python train.py --n_layer=9 --d_model=128 --n_head=4 --n_kv_head=2 --head_dim=32 --d_mlp=320 --vocab_size=1511 --activation="swiglu" --norm="rmsnorm" --norm_place="out" --norm_eps=1e-05 --positions="rope" --rope_base=10000.0 --rope_fraction=1.0 --qk_norm=true --attn_scale=0.177 --bias="none" --tie_embeddings=true --parallel_block=false --init="trunc" --init_std_qkv=0.0482 --init_std_o=0.0114 --init_std_up=0.0482 --init_std_down=0.0114 --optimizer="muon_variant" --lr=0.00787 --lr_mult_qkv=0.5 --lr_mult_o=1.08 --beta1=0.93 --lr_head=0.00552 --warmup_steps=0 --schedule="wsd" --decay_fraction=0.455 --decay_shape="linear" --final_lr_fraction=0.1 --batch_tokens=8192 --seq_len=1024 --doc_mask=true --train_tokens=82670000 --steps=10092 --dataset="wikipedia_en"
Each number is 50 + 15 x the weight over its row's rms, rounded and kept within 0 to 99. Layers, rows and columns count from 0. The size before them is the row's rms in percent of the matrix's.

# down: layer 3 MLP down (transposed), 320x128, rms 0.0921, rows 195-225, columns 96-127
# gate: layer 3 MLP gate, 320x128, rms 0.24, rows 196-226, columns 96-127
# up: layer 3 MLP up, 320x128, rms 0.258, rows 196-226, columns 96-127
down195 101:53 59 47 09 44 29 63 50 53 62 62 43 70 50 33 28 59 52 57 37 51 76 62 64 60 40 54 34 84 61 69 55
gate196 101:37 61 41 61 58 67 63 62 30 63 34 29 51 29 61 48 54 28 17 44 33 83 44 61 13 62 68 38 16 35 70 37
up196 100:57 60 54 45 65 65 48 62 39 65 65 53 81 62 45 30 43 61 67 60 51 71 42 48 77 64 46 79 56 45 19 70
down196 101:26 78 48 60 71 58 47 39 48 58 46 62 64 54 37 44 59 58 64 40 46 41 38 76 61 56 25 39 58 75 44 57
gate197 103:30 55 32 31 59 52 55 33 62 35 58 64 37 34 49 57 79 16 22 37 29 61 75 32 32 30 63 61 42 55 41 42
up197 100:45 56 57 40 52 54 72 49 50 32 31 41 48 17 55 48 50 35 62 24 48 65 41 40 50 37 69 44 49 48 43 50
down197 106:50 18 32 52 34 54 51 68 39 72 55 64 55 36 69 44 84 71 55 53 47 39 33 66 35 55 69 62 71 62 28 70
gate198 108:39 65 48 59 53 34 54 62 56 60 61 47 29 40 62 60 63 59 35 16 54 54 55 81 49 38 49 34 77 48 47 85
up198 099:64 50 45 17 70 36 46 33 22 30 44 34 66 62 69 36 47 39 62 60 73 72 55 54 54 60 36 63 63 56 51 16
down198 107:70 36 56 47 36 64 32 53 39 60 59 22 62 48 25 43 47 31 44 54 49 43 66 39 44 63 51 48 45 47 52 60
gate199 095:67 55 31 61 47 44 40 50 44 31 53 31 66 68 56 46 36 47 63 44 41 61 46 55 44 27 41 61 30 55 32 38
up199 105:49 54 41 69 51 54 90 33 59 54 46 55 45 71 57 52 41 49 47 44 56 59 20 85 22 33 26 52 40 22 62 72
down199 104:83 32 43 28 39 57 46 21 30 29 46 66 36 42 50 48 53 59 47 52 47 74 51 55 35 24 60 34 58 36 37 61
gate200 090:47 37 40 45 49 63 30 53 48 39 50 63 57 64 44 28 39 64 52 61 81 49 55 54 33 52 41 49 43 55 60 32
up200 088:49 57 67 50 47 51 59 56 51 33 69 55 48 49 35 62 40 61 32 45 65 31 52 77 32 19 55 73 39 55 66 21
down200 094:59 78 62 47 26 57 45 60 28 42 37 36 44 84 27 65 78 49 55 65 68 43 52 46 58 62 51 49 46 57 72 49
gate201 097:39 45 59 59 48 43 35 60 71 39 30 60 48 76 44 52 76 70 51 52 27 65 62 42 57 55 68 61 64 42 30 61
up201 096:56 54 59 59 42 42 60 22 44 60 41 70 77 34 47 60 55 37 57 42 56 60 21 84 53 50 50 75 32 73 66 64
down201 103:41 64 80 44 60 68 29 65 46 70 60 68 84 52 65 33 50 49 15 29 42 47 58 47 63 65 82 44 48 29 54 60
gate202 096:61 46 40 61 32 60 56 47 39 40 40 47 70 38 64 43 72 43 26 58 45 64 35 55 38 67 45 43 69 40 63 84
up202 099:47 43 44 80 43 86 61 33 58 50 52 55 50 65 74 57 60 71 53 37 51 39 23 56 36 57 10 48 73 53 63 70
down202 106:63 41 68 47 67 79 57 42 38 49 64 53 64 54 38 43 77 40 53 47 46 42 53 55 29 74 54 74 43 47 53 51
gate203 100:62 40 48 20 41 43 66 46 31 42 49 58 54 35 44 62 63 50 66 61 42 36 42 63 61 45 60 44 56 52 73 77
up203 107:50 23 39 25 34 41 40 41 45 40 59 60 29 55 53 25 45 45 56 62 69 38 30 34 50 55 27 59 51 88 66 55
down203 106:74 45 51 53 59 45 73 40 81 78 54 53 51 59 38 30 49 43 42 31 53 57 59 42 56 70 48 66 50 51 41 45
gate204 092:48 59 44 53 46 60 43 59 65 73 32 68 54 59 34 35 74 64 60 33 63 52 39 34 59 76 42 60 68 83 52 74
up204 095:68 58 59 40 52 50 50 28 48 46 46 48 63 60 52 55 55 59 54 46 70 43 53 31 81 45 56 53 43 51 55 31
down204 089:41 72 67 71 63 69 35 41 63 63 26 45 43 61 15 39 68 57 55 28 44 32 62 69 32 39 40 57 69 55 42 60
gate205 094:62 42 64 58 63 35 32 44 54 73 51 86 47 54 46 48 73 49 45 33 49 70 66 60 45 43 30 56 44 57 43 56
up205 102:66 37 30 54 29 62 42 73 41 66 53 28 53 44 45 40 19 35 68 67 78 32 51 71 62 55 52 62 68 59 41 53
down205 098:57 58 34 36 45 36 66 58 38 09 27 54 78 47 13 61 81 43 43 53 62 71 65 58 44 59 41 60 41 28 66 43
gate206 099:58 62 54 55 41 27 53 21 71 40 27 54 38 77 73 41 32 38 83 55 43 55 28 48 54 43 55 50 52 87 50 24
up206 097:68 36 40 51 47 50 48 41 23 22 53 30 33 46 17 33 66 52 33 36 48 23 64 60 52 63 56 43 45 70 23 75
down206 102:18 36 36 76 48 43 54 75 58 38 36 50 80 31 54 34 59 47 35 36 44 51 58 57 63 83 62 46 40 35 36 60
gate207 099:25 44 54 67 58 41 38 37 23 51 41 56 32 89 58 36 61 43 32 22 60 41 76 48 79 28 46 60 34 27 45 64
up207 100:39 74 71 35 06 37 29 58 52 46 76 52 38 41 51 69 71 45 50 71 69 78 61 65 46 53 39 29 54 72 57 27
down207 102:28 25 54 69 54 57 39 52 21 71 84 63 60 67 57 34 99 39 47 93 54 48 42 55 60 44 67 31 63 58 35 72
gate208 103:26 55 57 38 43 44 49 59 64 56 39 61 85 71 52 28 00 61 51 43 37 92 38 54 63 39 39 75 37 43 57 54
up208 099:43 66 49 53 35 41 58 04 36 42 19 50 65 67 38 31 08 25 46 49 31 44 46 71 60 56 64 62 48 58 55 32
down208 091:25 29 43 51 69 66 67 49 50 93 75 47 44 33 62 53 60 67 53 61 22 37 71 60 55 48 53 26 41 62 44 38
gate209 102:60 38 54 79 23 61 64 48 32 47 70 42 63 32 50 66 61 45 49 27 57 61 44 46 42 34 66 17 39 64 28 22
up209 102:65 49 35 55 66 65 68 51 60 28 49 34 60 75 64 60 00 32 55 67 46 54 77 62 24 36 62 35 49 40 44 30
down209 100:54 43 65 43 60 61 21 59 33 74 68 58 38 28 49 44 75 31 59 60 62 36 52 53 44 74 54 99 54 67 58 40
gate210 098:43 49 35 32 67 50 56 65 68 51 79 43 50 49 65 42 62 68 56 71 49 49 48 45 46 46 37 62 35 51 10 35
up210 096:42 64 50 40 79 58 53 36 68 67 35 50 53 80 08 51 20 37 31 40 59 59 57 36 45 78 45 48 47 71 25 31
down210 090:57 60 48 43 52 42 58 44 79 66 40 68 18 47 36 19 78 56 58 41 31 63 54 64 64 69 40 70 46 52 58 51
gate211 088:53 51 55 54 42 49 52 54 62 37 35 44 69 62 16 56 40 57 52 81 65 58 76 44 78 47 46 68 75 58 56 65
up211 092:60 87 13 32 61 81 58 49 62 29 48 52 54 67 32 42 34 57 48 49 59 49 54 67 26 54 53 53 51 44 82 31
down211 091:42 44 50 36 61 48 40 53 54 44 74 41 39 63 46 47 48 68 39 71 20 29 33 50 52 32 50 30 58 34 70 70
gate212 097:55 26 64 68 42 54 88 45 72 30 41 67 69 60 65 30 73 64 53 30 70 22 41 68 48 67 69 63 64 64 67 49
up212 100:69 39 59 10 50 53 41 72 35 38 70 43 58 52 48 64 41 54 00 56 21 52 69 55 46 70 28 60 50 42 36 40
down212 096:42 61 55 27 37 46 50 41 54 42 45 29 39 20 50 68 50 83 41 39 47 61 41 41 42 45 54 49 48 47 57 52
gate213 102:43 58 64 58 43 36 49 16 60 50 41 54 47 51 25 65 44 48 68 33 56 44 44 68 35 55 54 29 47 44 34 64
up213 100:37 42 33 54 16 70 31 49 51 44 54 57 00 50 72 51 31 54 69 51 50 52 48 30 62 46 68 43 58 51 66 62
down213 098:57 70 52 58 50 31 23 51 78 21 54 68 50 57 53 58 67 69 39 56 62 60 69 59 40 44 43 80 58 45 18 60
gate214 098:47 54 27 51 57 62 60 67 44 60 42 35 61 64 28 56 50 29 72 38 68 60 54 47 73 57 25 36 48 48 57 48
up214 096:24 48 40 51 67 33 28 71 23 54 49 43 54 22 45 42 55 68 41 36 50 38 76 34 37 48 78 32 53 37 42 22
down214 094:51 45 31 35 46 68 45 61 53 56 53 60 21 50 55 50 66 58 39 66 48 34 51 51 49 43 48 65 47 54 33 57
gate215 102:72 24 51 19 41 82 64 39 45 45 48 22 37 64 41 55 29 38 43 73 39 46 51 37 36 46 20 49 34 54 36 45
up215 090:64 31 99 82 58 45 28 72 55 35 51 42 55 76 78 40 57 60 57 53 52 55 43 74 60 48 65 58 48 88 65 38
down215 093:45 44 34 14 38 51 49 38 78 71 52 39 54 34 28 40 34 50 20 54 54 51 36 32 72 25 62 31 58 52 51 30
gate216 085:46 34 75 57 39 78 76 32 46 47 24 49 59 30 51 54 23 47 55 41 50 37 36 38 46 69 63 39 37 42 40 64
up216 083:46 50 55 22 56 54 52 40 33 28 55 56 63 52 63 77 56 42 35 41 77 64 55 37 25 55 44 83 55 75 69 62
down216 089:61 58 50 52 45 42 61 58 67 50 60 32 44 30 53 47 44 71 57 85 46 40 46 57 60 53 37 38 41 43 25 58
gate217 100:28 40 58 30 67 40 35 61 51 66 17 58 50 29 42 40 53 51 55 51 28 40 52 34 74 48 69 74 51 60 37 71
up217 100:63 68 63 70 61 49 65 46 39 30 45 44 73 17 87 63 43 57 29 60 18 30 48 41 60 46 43 37 45 44 44 27
down217 108:64 71 71 22 24 32 51 60 56 63 52 54 76 42 41 58 29 47 50 37 21 56 43 41 60 52 48 14 56 45 67 72
gate218 102:38 25 46 03 37 58 54 64 64 20 55 29 52 54 52 59 54 53 46 51 45 75 42 47 47 71 66 50 59 29 54 68
up218 104:47 81 46 53 53 37 39 64 44 57 50 34 67 73 68 53 61 10 67 43 39 84 34 37 61 51 32 55 49 52 28 35
down218 103:50 68 25 92 38 71 38 30 57 59 51 65 46 47 62 75 33 61 42 51 62 41 18 56 41 43 49 54 15 87 38 50
gate219 100:88 37 45 28 30 80 49 45 70 42 21 61 52 51 58 26 47 72 56 44 33 49 29 82 43 62 42 62 37 39 36 53
up219 109:49 75 51 42 82 43 42 59 63 51 43 41 57 33 29 44 73 57 40 54 30 46 58 44 71 47 46 44 35 27 38 69
down219 102:47 20 44 62 53 65 22 32 42 50 46 62 57 61 45 37 57 43 58 44 54 41 31 38 31 49 55 43 30 71 61 73
gate220 096:36 60 51 55 43 78 39 49 49 65 45 74 57 37 52 46 32 73 08 51 62 45 84 69 69 53 31 54 67 31 29 73
up220 103:39 71 31 58 33 80 48 23 40 47 43 59 16 37 30 35 24 59 25 39 55 40 70 40 41 36 69 50 62 57 89 41
down220 102:62 38 31 28 54 64 39 70 43 48 34 60 51 73 22 45 38 27 44 25 65 35 57 52 26 30 47 40 60 40 63 51
gate221 099:66 58 30 47 47 39 31 35 57 64 42 34 55 48 54 15 80 36 65 37 47 55 44 37 52 28 59 76 27 46 35 36
up221 089:45 28 73 49 61 63 52 70 75 72 72 57 57 54 48 57 37 27 57 67 55 36 45 72 57 16 65 48 51 65 54 73
down221 100:43 58 35 45 26 55 45 58 51 69 29 28 55 36 61 40 73 53 63 20 38 41 54 41 32 25 10 49 59 58 58 92
gate222 097:48 35 39 61 40 60 57 54 72 82 57 62 69 12 44 45 51 56 32 42 46 22 46 51 45 27 64 61 29 44 35 51
up222 099:63 36 59 52 52 33 53 22 47 67 28 25 23 35 70 48 38 35 55 49 54 46 67 68 74 57 36 62 43 22 22 38
down222 097:21 74 22 40 54 36 50 56 68 60 28 29 51 55 59 48 20 41 51 51 69 30 60 31 44 59 36 41 66 54 53 54
gate223 105:68 36 46 52 52 37 54 46 52 39 03 49 32 50 45 39 54 51 69 47 65 15 45 63 72 36 46 53 49 44 35 61
up223 096:54 31 28 41 34 56 63 43 68 44 30 52 37 40 38 54 74 59 46 54 70 28 42 48 58 24 35 44 42 32 37 46
down223 095:20 63 67 69 61 68 50 42 56 34 59 82 35 51 54 59 43 50 71 36 97 80 47 42 49 60 67 49 47 54 83 54
gate224 101:99 81 51 80 52 51 66 38 60 45 32 48 55 58 19 58 46 52 60 45 28 60 87 42 49 33 68 41 65 51 72 63
up224 100:60 59 63 54 51 43 60 45 72 80 35 49 37 31 38 61 52 35 80 38 41 51 62 43 57 34 63 26 68 46 51 51
down224 102:44 34 57 69 52 70 39 35 31 68 68 67 47 38 31 73 53 45 46 20 71 41 60 41 51 62 47 22 40 47 23 40
gate225 101:62 58 50 61 73 38 50 38 67 42 35 66 46 37 31 57 39 59 45 38 55 53 41 58 56 49 21 36 33 31 42 56
up225 101:32 31 65 53 23 29 49 56 47 61 52 32 70 42 63 54 63 36 63 17 59 52 49 62 55 84 60 37 87 67 34 23
down225 104:71 81 14 34 60 62 49 50 37 39 43 77 52 48 54 44 42 87 72 27 41 78 58 45 45 26 37 74 56 69 44 46
gate226 105:35 76 56 56 65 38 42 77 43 88 61 54 29 53 48 59 72 55 34 39 58 33 55 82 55 35 64 49 41 58 43 68
up226 102:63 41 67 58 48 63 48 58 54 30 71 49 40 33 41 59 59 40 60 54 59 46 69 23 40 43 23 47 53 69 30 56